Part of a small language model's weights.
Architecture: RMSNorm before each block, no biases in attention or MLP, normalized queries and keys, capped logits.
Training: a variant of SOAP for these matrices, 4001 steps.
Each number is 128 + 32 x the weight over the matrix's rms, rounded and kept within 0 to 255. Layers, rows and columns count from 0. Numbers have three digits each.

# layer 3 attention value, 64x96, rms 0.354, rows 59-63, columns 0-95
105198107117096053142173061100095120098133178101157125128119113052091193114151088140118102149152153133160046084104126108103111130153133101113144141145102125126187104135137132074145127075117171074096166066152104215151086165124146144077094144120067115167124044179083124147177099114103081121
137162123155153161053125161093167129158127111128208096176092110157113121143105158074129111128092200162164062192112082111140106119155100131145111097159153128183080145109119085104130119089091166094058109155153182113163140128136100122115138152138068103121146107123171130120177146152079161117
094173147115162086190103132076154148177121106147084137151076141152159224087200138113053140126165103177119184135099177126030185117107062154076149103077159064114128139122031151100169065098162162187128104137053124128070152150084126100138147149132178109174068168099200169180102075116138128164
176103128091136132068104091110137170155186099132159052114086173080172159130132133062122140145136091122126106126147175166133167088084123116164150134131105068084126090150133093098111070114118241180116093072064058112097195174135100115150079166196081059146149140189101130065071075139108112116
178161134168075143152128146102105203080117105055133211115110123179116178111156152168130140075114153105156137131111093100143140123174180141143078144108088086110092078060101167115093164186176112096114109125161093125173093130097108156178102073176146121130067126130197143125136146149108149137
# layer 3 attention output (transposed), 64x96, rms 0.371, rows 59-63, columns 0-95
121085101038111136143158189193115112197162139110152145111047100165079065097136153068102091138124132136087133128109160112157101135125148104121143073120108179192046147100169127123089083133117143154179124205094142127127122144092103106128163154177208111071099195137149138137158094129118141168
074077127132140083135155064188078121155163154105159146133141119099138124120126139100106103147135104091105162102083131141127130140076193091053216175131096176132132120097091104092225136205104129157090157106097119142125104090131125096135143122156130136106097152114131138123128130145120149212
104091154113055111034135095135124090097134089090056138120151127087103088149164147092204121177107142106117075115146093118198148145212114119109112144136095165128142120171169119185126221119053181047150111179235154093152092116192129146165127089141143141080184061150095159123113150096159166121
125168112165072069167147139125146086140140147129129190162153108153071112179142152138122123131126176116184122074098136176096147176219095105064079121209151187111144176120168165099099159140152136099172159120130194090152147080137139165161170130171192192080152123096136127162127174132151180137
178110104100105120135185095105145087156114126106091103090160148115128087156131146108127111140117091134121119121143147169116129122098109153156125148082137096100152151176117100159133064124033116180141131147135111140140125159092165091086143124101059153222171124160099113156126118169128187131
# layer 3 MLP up, 384x96, rms 0.276, rows 0-28, columns 0-95
170182143137201125096143108112107122173116116133126171157101101112107144112135210154100112082159132190079108140149144103106125089132119177093124144170107104118137146125183124071093205176095087126177145103120128173168189189092152117104133144162144117178159146093130092090107090144073123119
102122104120132115127121134122116159117120181126124117131146138122128138125108133139145154110156148061130132145146132151120134125128119118133124103155141141119138157130127113116152120116127135136131141134144137129147128124119134130131125125124152120115095157145138142122143142138133130161
113179094122137121120154089145096146101144139203096141097184153120074086101174101116094111110163063100142152136096144063115144128185019184017133150100139117132211146087196090091133129165174203161134125124183132104110147174151143099122070079077111080141062170150138139145145091144145164087
091152143106167177134072120120136182134096088142067139186139158158069196131135061152182134112096099111115155194204121136121135094088161101124141134156117110092131091076071137094169158109103156107119114113095124154169150107145148140144124125089199157177089131069137119131108083123159090145
191176141094141110085082104136095109070136121176135116122076077110155114145128095167137129055150160128175130156152096075096186108043094113152130132147162148216145085075109126163158119183104126172136133125116111127133147131085107111120105132110113110065078145112157132135113178103129102138
145122101100149129091165097094133068130157174096067108123157176133164157144093129124134163116135120133178145092148141118089162051144143126164169144117092034100102164124104121113136080134115138096118145116120136125107146168078106101094074149109125175173099183123141081074113137124128074105
136103158156047183108114119054179093132161229137149122089140161095132094108096094162100156039163161102160111146100092151114096047118106101102200121063142126090118167128144165120145099098113133087074079074106130121120197094100090122154090136130092168158103151127162095132059117148128131142
149142137063111101157125131131144122077113186127110114111141174085167079137101080186134159144097148134156225192128172114075121049129105094117173125149186132078097156117092113077174082117143103142109153085105124131195161185138138110143074096078074117133158163081197152156152150069184073107
042154124068153131125113112118110105136071123121155085090162132112121082104125131128148123170139126101142091102150146164148163100119125047120154119160127115176130164111166116087122157149142161109142101109130141114138092130122155104147150123160139116090149150201110145073137149149131120158
089132144118155142102078118116136105102116109091093116051090147223142084105098142147122080126110214053203133138123131181155149146121095000114142106154163063137147091117144155092168130233153180136094058096112149159133117074069129146179111166077125095064159168189087137181153121101094140158
146111148021124125116106152051139173164184132118144170125119148128132097116088115121127161147094123187146156144134091125170125120121143151141146155140139045069090149139149150134095216138104099145112136074167100146079105151186172128129200104128151137124115150086155098123124095088098099113
167102133138179130077138108073198123181133099162100141091066109197150092138118140095181193129153124101158115119082119125146158080150138125057100123112169090094151176148160153108192141166173153075155104117157124182120118078129145102161151174097185194112177122093108123132127147112183117113
153144130063148168111119136106175122102108144127155138141123147142112112173166105145101165109118184127182123169159126127163172129089154128108099075118163178063097133177114198161092133081165185170172133113131111101163129186074088158086116155132176156110166112128118106134110166145158102098
095078134051133148097179162130145097079126145109130156101111132125139068153126121108117120166147119060134159168147081139117132065112076119145122131163173095090103173078129154103101098133141161163133124125141161111145188168096125150138122090155098096150185099165144077135172118129167108143
092100102095102112128122091086124182179137141112172140127161070068170085119126028118122123117106178079144168064131156096167134090123121135112155149146132129078169091140136111104102139107139134080094164110154125121107117133148159082147130084123093135147136196068130139142081106132132174122
145134121112141128140122137115124143141142147134138130118132135122107126125116136121118131127127129102121117141129141140124126119095135113131132132132135134139126129119122117116148138127142131150127143114146125135133120117141131133135112106133121129133117132117110105128130136131122134143
188109136138194160109126120090141145129184128182161116117106128146162109158232151135129113097180107132176138124153141100112156101057086075181106086173177091097108102093101089109148141097125164066098149134140139141205113166074169180115133101084141043189211111167078116091125129087124106124
064135141157167077090081083137121138215098160163146122134154209168153140172101160148108199118132189100178184155156081077135133153129140175111113148159234055053154104077167169141071101133217141110109178044127142165105124161083183194121153069099157132126213068141100101133116139115120109153
124140109115164169131156072157127160061128100137107117167145161152112111171145117134156096079156118108112089144130094151128148107095185136125173134141111128115119163089131146070153153105092146122202106050168109088053145186144103173112193170105134101129103126129110114116148096116149079147
155134089113097160094149080197123093141120179115149139107136148090133076112048117210147118087092121116166141093097150106089193110115138095160142153078162150066137180058123065062153099133145037150096174163081151123164110106186075112091141116167095131126067108149086116157055093100137157142
144149139148107171130114065182051198105152189121110165110152110087101194133052179097088159109093115135138085162100089153129132130114133143118129089092095122137165071140188108105086167162171157048135111069146134110122094077154104044098125115118200127125086150136103089095132129119165108079
216088116144166185060136095117105106173131161182136122184104155141152078086133136160173134085131089109164190176140140138122149106088121119163156086151190129108043161129159145115094094159138075137122096120151096164164119065175140137086091136189166099165172112123127136158161108117128107143
100137130085143135150112113105120113104153120142069146120150075167098153100101141124153128114127155123155167124128119132110124072114124149127155138157153129108088129143154156116103124157145122149092145059145162120108203134133162121170157116101158107106124169098111180154162135157117119131
130180127091114158153119147134095131132166096130153130107110132096129110117123089165122147100115155196169099115101138148089155132150137119132107068175149171119175140075134143138121126161146097133150193151124121075163122121129151143136115097173125119136105133163070099106136157139112148114
079054121120233077119115105108102174079108111084098166126132114101108215145143164140193073107069084123100198150073086170067138072149154103144211109206135101095134123097148192050136151105111118074193137044254151119114102182195086132149124105161099114154068131119072137153074114165113037088
124144110120148143152131104120118129157147148121140131132104129113122124109121141127115137116148129126150136130141122157139149096127123125108153134133134151108136156121146119133157146135127124133100146127136114138145132133125115123149135129127125103134118103125116094127136118115125135127
203185106121121099108066110098174173118098104145143117172131099131077125189166147097088118135078153122151114096143177100130094115103096125134113162094182082142157133107180154177047115155155136113151143154157144091139114168104137134083120106159135131191133157109099157101102151130203145127
107144166144155120124104079138125155141152167063125193086125085106171165109158113094108152197125089134133141134108166169138188156129148092122093118136117134132163128084183104082182112153101128122150236117129143105105131111101133151147164147142104073110108181149103095096142184059184134159
209142137115139143131153120083134171177126141112149154068131069135150024081173126171135137180115158096151169096136155168126178174120093082083135115127153129149147151153124192062144110216099190216073149099114124075099075134158136112097191110162147108135162128130165113162164113123164082151
# layer 3 MLP down (transposed), 384x96, rms 0.209, rows 0-28, columns 0-95
085137103085101110131134141110118163104114066142181191143148142143159079098122119147158134140136146146186102077111081137180099130077168130122130114099105088130155173104117094059128128131148170120115132112073188152109125098161115109117066197159114175098135130143098129185128171095080173115
146134125137148119143135135111125142152141116100116112131132134132147117133143135130137150149113124140129124134110130126134124138125124127117131142106137111132138146158125135120145149125127139095109129127138137117128131123151144118109140139130100150128122113129113104146107097124117124112
091199133073185208111090177084111112172108130113165069152111093080103161122079162055139075185146095193148178080166115142123148140122138171073143155125121104142164196206115101108164194193149065126131183126175147088181139168094183181080083197106108048074138111063144133176152142161136153177
088068130109122090117091147142121121129142109154109088110187104082166182145163114183174123140087131184100155109109163108167111103090150157149151084126138120142081159129072195142129100119076103067064094138162052154171085137108078076147120110147147122104142179112076089163087179145236133184
121150215109184142072143130144170161172148109175113148083116135117181108092109150108096131174175141191156130097102115127120115114122199154118102157153116135149144130119123090116025148139144173085122121107136129129117142144156145145103147091147082115102155164155124165097164111096135163133
121138075102138086122118163124168131153126112122085091206056081128111074172115150114111128144094171151132208145124130126138130168085122156084124135151166124114123116169082112074124178115123144149081172143119109097095147081134123125140138093141141030110091117150089148167172161083129111134
127129204122122141095145117200102156053155114083137116124128107139188153129105179085205155140128153149128100144089087116166116159088153092172150135163118117119123154140134123154183135128153095150153167098126095096141179111126115150156119123125098133135095145144124144157110116159130143076
166089176175111172176142141103069124108077090100099124174140157191104113182235096116116195215101152140149101096155096102127134170141158197117135114119103123135099115107114167102120151130095123126029111163155135178127108123140143159088127067103108125127107161130148139112141146200111155171
122142122154064102160144171130162110133161037155100128118084144110123092138158156134140142164132129085122157167131102141065149092147126109110099094113124171098125152169108133079119178169131092096111156152117118129106104108092123138164111081130110102101072127149164118138103099149116092129
096097055075109183121207149123199069135109118075199049069179153183151143207109170024168122123155089173170198114181100167190100205143164144173096235145165062097134105095099108083141129168125203180145112165197090122131146181086142136154098091071057087075157166141060166142011141154082051112
131131198152128130115141163188099139139062131167110107120099092170164164171196111148143148156184137179140113139159142103185134168120165183106175155108205105078090117140135098134116152174124162138156162182109078160103088066070107092110121145104143093119162156127111093159158086169125136131
137103093095143126157106110110099136186120108070062154098142173138092213142115117085144145163112100113123149098144194137148120091189073052119130081160092141100072080086097124094140162171063190095141135126096113160153070135129085151137156087191099117144156135106160126112129072133172160112
125152059116141117134127028106127079176048179110114107168167102164151176162131140187162086153102130129080194147173136087128056127098146155120102115150081135125120200190091117136072125126104142194170159113167128084132148148114112100174142111133098105089122144140137110080162124086152187085
167150090113065138136116095099123145133128132106144085150121129161126131172141163157133117100126143152098068138090145120064170166109122168092115134107087069187163066173133134102187159151178113113078120120097096146140117113104105111159141159115173086094073137108087107193120129140162146165
131149214191093061187141103127062148121147145147118110121052140195138220136139115163106162150153171127206116147156128167147059110136157122082146088161096180158136137113068099103156141122137107136126125143167152119152132090157127144128161079143139137160133118157192099199160158133141091136
137128125126120138107126127142115116135141126110129123134114135125130130147129133122133121129105136101140128136133154124127123137137136129112119125142119144117135131149112116120119116128131105114134130133132126127121128144125129144141148115121112133108127127125133126113125122127121130130
210115118169111077114142124134145153135128156211164126133143127159102130105054052122081072135154160166168142123154186166142125129095112132110095092137108068076110107147113084170113152127122147115131105091093157104080172086130120176099121133107139048178036116186183121086134170188130215133
094080085161126186179079088170175134204059139117134151128169070170132131116185103124125118149115126067071078123126160193112080131116147146103102142143118218126108133154157102150058143125148057108079100204092197086127070213192151117190144150110147094108112196123097183149169101003117069113
115108187131167141140153051167044139140159132117113156159112096081087145148101178183179163168152143131186142161136139159149116141178071162081105108185095124118134126112078162163090145122108057130204137160122133167157127149083115127076156128159101127140095127135164094106156157104033118106
097160143174115116066123143137159059162162133070192102131143096131147099121110133098201112097130134172055105117172109095182154162113129151119171126125155090215157158181107107153130096134108101106126138178144180098184160076148139163092087186187149079116131163072151167130117128111102163081
168122106092132167123142069122170171134084140133146054141121114144151139162133117168053127161126114136080168131119147138143204078131144121116111146129139184103070155116101159165150159184099099042091135117115113080145129141140149106144133108142143183097171124147161096193189113133096130091
133114145166112150142152148166097112086126132190103123137141123085148187130149116128197108154164118188080133162119120188129093182092090103144117168134094197142128156123136103103051120164136127094112017172107112151124076140114094131141153223124187168130113179103159119127160159108181158118
138131136152141111148143148137124142112153137123132117104137075140176093128131083136099177146073110215115142157117123125114162129170191149142138122134121145088137173156159137146129154123118115157100178168174131190113146137119099118143089094160117096129140123128177132132146128148124098134
091140142133136151129117144094103145156149146113142104096158111157165113145109115135131144145129161113131083104108130114098136138180092129127100121123119171071096114098142105113135149159134088097112167125137116104150142057165121174123088071141129136104069105138125073101107179142148122116
156109145164176099130122074142094109065092160231169133173173149134104186107146098164176126053209090066090073115154184181166145133169188014183117189135153157208135185131099126193110133173144033147170139143102065092061146124076081126177107184156128180156152158144182084099210152141167160161
110141128153129118138133117102134124116124131105130141150129121106129131118110122142133106123102138127104128131107140131116102137110128147141110115127139121159142115111108131126118112143108107143093131112148117122106132127140121137148123130159113128116138126148137121151127114148092123132
098109137158113054123128120133158203082094091139118110099161099094135059108190075141114181130139095110096128150086076101139167064147160145107180191139131116075148181137130133061116105113127137165139122138167141139131086160103112104113071119063137154119145152140125129116092139169174118146
096023111143103158148092126202148128087166156169189123127155159154130035144174131150168135129122077210190106213045111089130153103104026126111119177188184186062140173141129075154099139150186125171170130133162189135151075072147137109125154088146067146111051142090145192180137127179120136125
154133100136127102128135124147231108097077127198111085167141123120103172205144075175129083148169144112124106089140121226096106190107089143105136085109180132134127183155082131143118073111096073068155092099093112174110145173103047121103068091195131091114159121102114122107100146141096134056